Each number is 500 + 50 x the weight over its row's rms, rounded and kept within 0 to 999. Layers, rows and columns count from 0. Numbers have three digits each. The size before them is the row's rms in percent of the matrix's.

# layer 5 MLP down, 448x1792, rms 0.0633, rows 169-217, columns 1568-1623
100:537418534491528594524478437577427518383505426516455457490563537546529579503428545483467458476452570499591458489407452500438472478515421527486517554560473444484475501546
102:491543516524548410463519488544615550430526461413517529510547566468563533486615574549551473503525508460457612450528511495595515475502445441407497518650594495490511435555
101:498463485427466383510474500532594449544387426544506474497511489510527468484465599502509524397488478525570540423448498452491422453541409491491546426581509524433601563563
105:435451578458512540535529451427549443535519507560500492533460493443438472424529530496502491445480371627445552495431572422450508494497512536441484509495476456549540499439
101:509480531457508496455493508503575466512572517560536507504493468564558548421447461457466483459461530527542597472526468479482560430508605511449497416464395524448580501503
104:509533620402540522492421489471489522512524540474512544461551414524385446532403507549444362568414534503481497585508484543515485529524545525515506497577420498495568484428
098:670527439465547466505463550489596564545485508419337523552479472609487434509525486514534514468556548409524542550465468470512542436488405492418510479514461401480452499538
105:466520483571538501463460442391477478517519460508452456606555521571488404442471513446540441505476491494566410517450500445524469421509435458447515443510411479528383532485
105:577479542492593502498533575486546508511560421478640501544455418565434519552526467419439560531370364623516508435502412538475477455473615456518541533457518399598512486524
107:494543496578531567519531508497542463493586554531420483549501469442447481430511458630526458545479453444385424462569500548518540550475551442570513439558515472495500562579
098:562422428484581493525558501421453508534457552519572482518582494589548493453529489492560469414543521491456616449518424499446560505463466490544513469504482500589488525489
098:511503440545523517497420511450459463420439565473565587567485568498591530477480476388589444477544527457513488593433499469433596428465529486510508465480457472494493444519
100:589552494427440535418544457473481487460453440420402513448539441539459486391601562567575480529521505505466522568492482587516540480562488463532431545553537514526516494474
099:534457533476477526584533420540499523442559558503590491455469566461565455419576540472487480469537473471536542425591584476562572464524531540485541554516557582533484505502
106:558584506461470467535437451521486486350492521477482482486458521539473477396546405457490480536493536473464423459535517508532469467567598495516428448479403470519548497533
101:486513520508539518477449547555501417509440455604544513486525523537510447457434521579564502518516532523617477491542537494443517570536548442503522549472431539505536473497
095:507518414496493479485529530450552562379560474420415503557513510442469387482476487457424579531539502611526504562506535404519438479456510515472569381413500516492497550442
098:484491509443543463523513505476606521531506444521527400532452546438464486520558549474574482408539501455545418454508522551433574428563505491538529488492518536398542409592
102:500492497471483527507481477584548586534467520451522464575549572434489455549483431498505488479459491567449406486514458573442395488471393562484432508536600588438609494378
102:467535417505557461554452529575509458593541508506427567566510546463384555516512444469473568464461519540497407424478461516464434510489568524438479524524467485470438555522
100:512433451474502499468472491474505568488492497418523566473460496538466427416511552547446591491446502417454533582543494426513580515498470500503466551493474499587502506516
097:489523470475528490527493548507580552473436524517592552474563519498529495507502468512528427509479615583501473504406514521452565590544491499523517497452444434448547501557
098:469410538518517574443523439494498537462474426535472540502494456532464472443389529497561530470449525461495567483547507526446470572466531473512446544529563412614511494449
103:500508500542453426505457490518457471518463472525511509513490599477474429471493535525492471447431510468533488512485564522575507575549521514529460477455488600523466555529
102:583494439563401579443430463465515433497404515496480461601451523574421601490553510505521539446550412551442430495487452383523565443576458466551477488454551448504447552520
101:549523490471463495408459453497412471458559510545566461483490534537497484486517521547466538497447455416516491523447460533472471489489411506575535355473490486455534529529
098:532460570547515583511462459563576540401495593550486507467480520465452495511516508502501490599424544539560495489487475468591535474434514695529475447460535405516497454406
102:560494443504531551560573568461471490647471429513431506492457586512556403460428507482584528460483483489579531500510520528372432506459523527432510548569496485550489506460
096:445480468474407424485533526472518506445551527520400525593477560497578479576506539485426569431459460476498469653573530508523513544509561573527468436488424484498482476445
097:492508534468456551463527537446447464451518522462496505482474547507459615447478435507488455557540482417556558585509482465555525441444461515471457469560559567522450469418
098:451488488596479468555494515489539512468537402470500525615526506600532504543473448406530482543529578549476533649531471436537629499512530571548450500468441530582493534637
097:559393483461413457519436438498526488556558459456477565493563506504487576525599478499591563518548523446441588459512580491484548518450513410529494477483570478535414517529
095:370556519500458445461403538433486595437523509505505577402473436476454528414511535457496496439471545466529420513421503502524554494492538563419492543471518563440454506504
100:557462453432503551426434517565527486503471472472456507425541487566537533518585549585537506487555581564533484464474526540491500437515572420447431562488572490424414459512
100:490489537464536405534526450524548503439451545463543412446538428544511413494440441478508455463557473514502400467495412447505472572486493509433408487422575487421533510492
101:508412527444567559414528501514519489523558517454559506473509410496500562568462566605539523540471424452430465452550525495522526456488466475576530517512518404589426494424
097:582533543566471551512423549565556498321430498550600559515520439504476476460570549503459479521539504450507454502513508489328534451432508543463533538511466435495519485510
100:538466455432581495490489497473482500500584566535545436405509453492546414525554501347567502486505508472500514532554564517452484462459559498515482503517530490520518543422
099:461493518514513545531505527565504498505597526521451522577450488482488523536405500514520480483498509488548304482520449446445537491488459541565578396637455459513487490485
097:430471394491498523493476535517484403484471355455482488624453496473529399515514484503484512504495449534507490453570507463499396494494529454517452625480426480480439592529
102:557510567519531582470406501489490429428424493563427474503476477399452573387480413587394485568539465500505474400587526460468492489516444468506533516562392512553526448511
097:381590408498471543543474493510477474482469571530585614593487532497468575532593570462413514458503470581492493510567509400525596506569455517542498537556388540550530512571
099:552558505457465451518487485562586431530518589503484515520475505555471564523529508525472490501498542439490558545566445556571409556529547539434409441449577466519532566628
102:528509449521507447490529497558553520528576447481432441404529576480489450471512417494428508497496443447441456538561483571499522596511528486488607546450550450521461509470
098:440404412504499566462548389583483449521590572566548488472490534420538493517541525442597371489405442496462569519548528420508608552617455539531427601472534428443512494464
102:511540559446500478508544644502580380395477520503509542494542472577408478468478505475471491550479493573523555442530564502447471455534500591461555518428453536485480540528
101:442495407544461455493463489498561570565511505493595500497558525583536464548441478485536572552512494521583592471567610427507450455474514513473486419455526542479520494471
099:528473488442495558480542444477603470504500566421481542490441548437437468489433396445494565528439622478542525394453567639576547461476507481418510511592554558472457414440
100:444575506425481458500516535481499510535506567615402449422477524477481561515528525367595551515561508345447462566498524508478422480521391497480422482549472572430594480448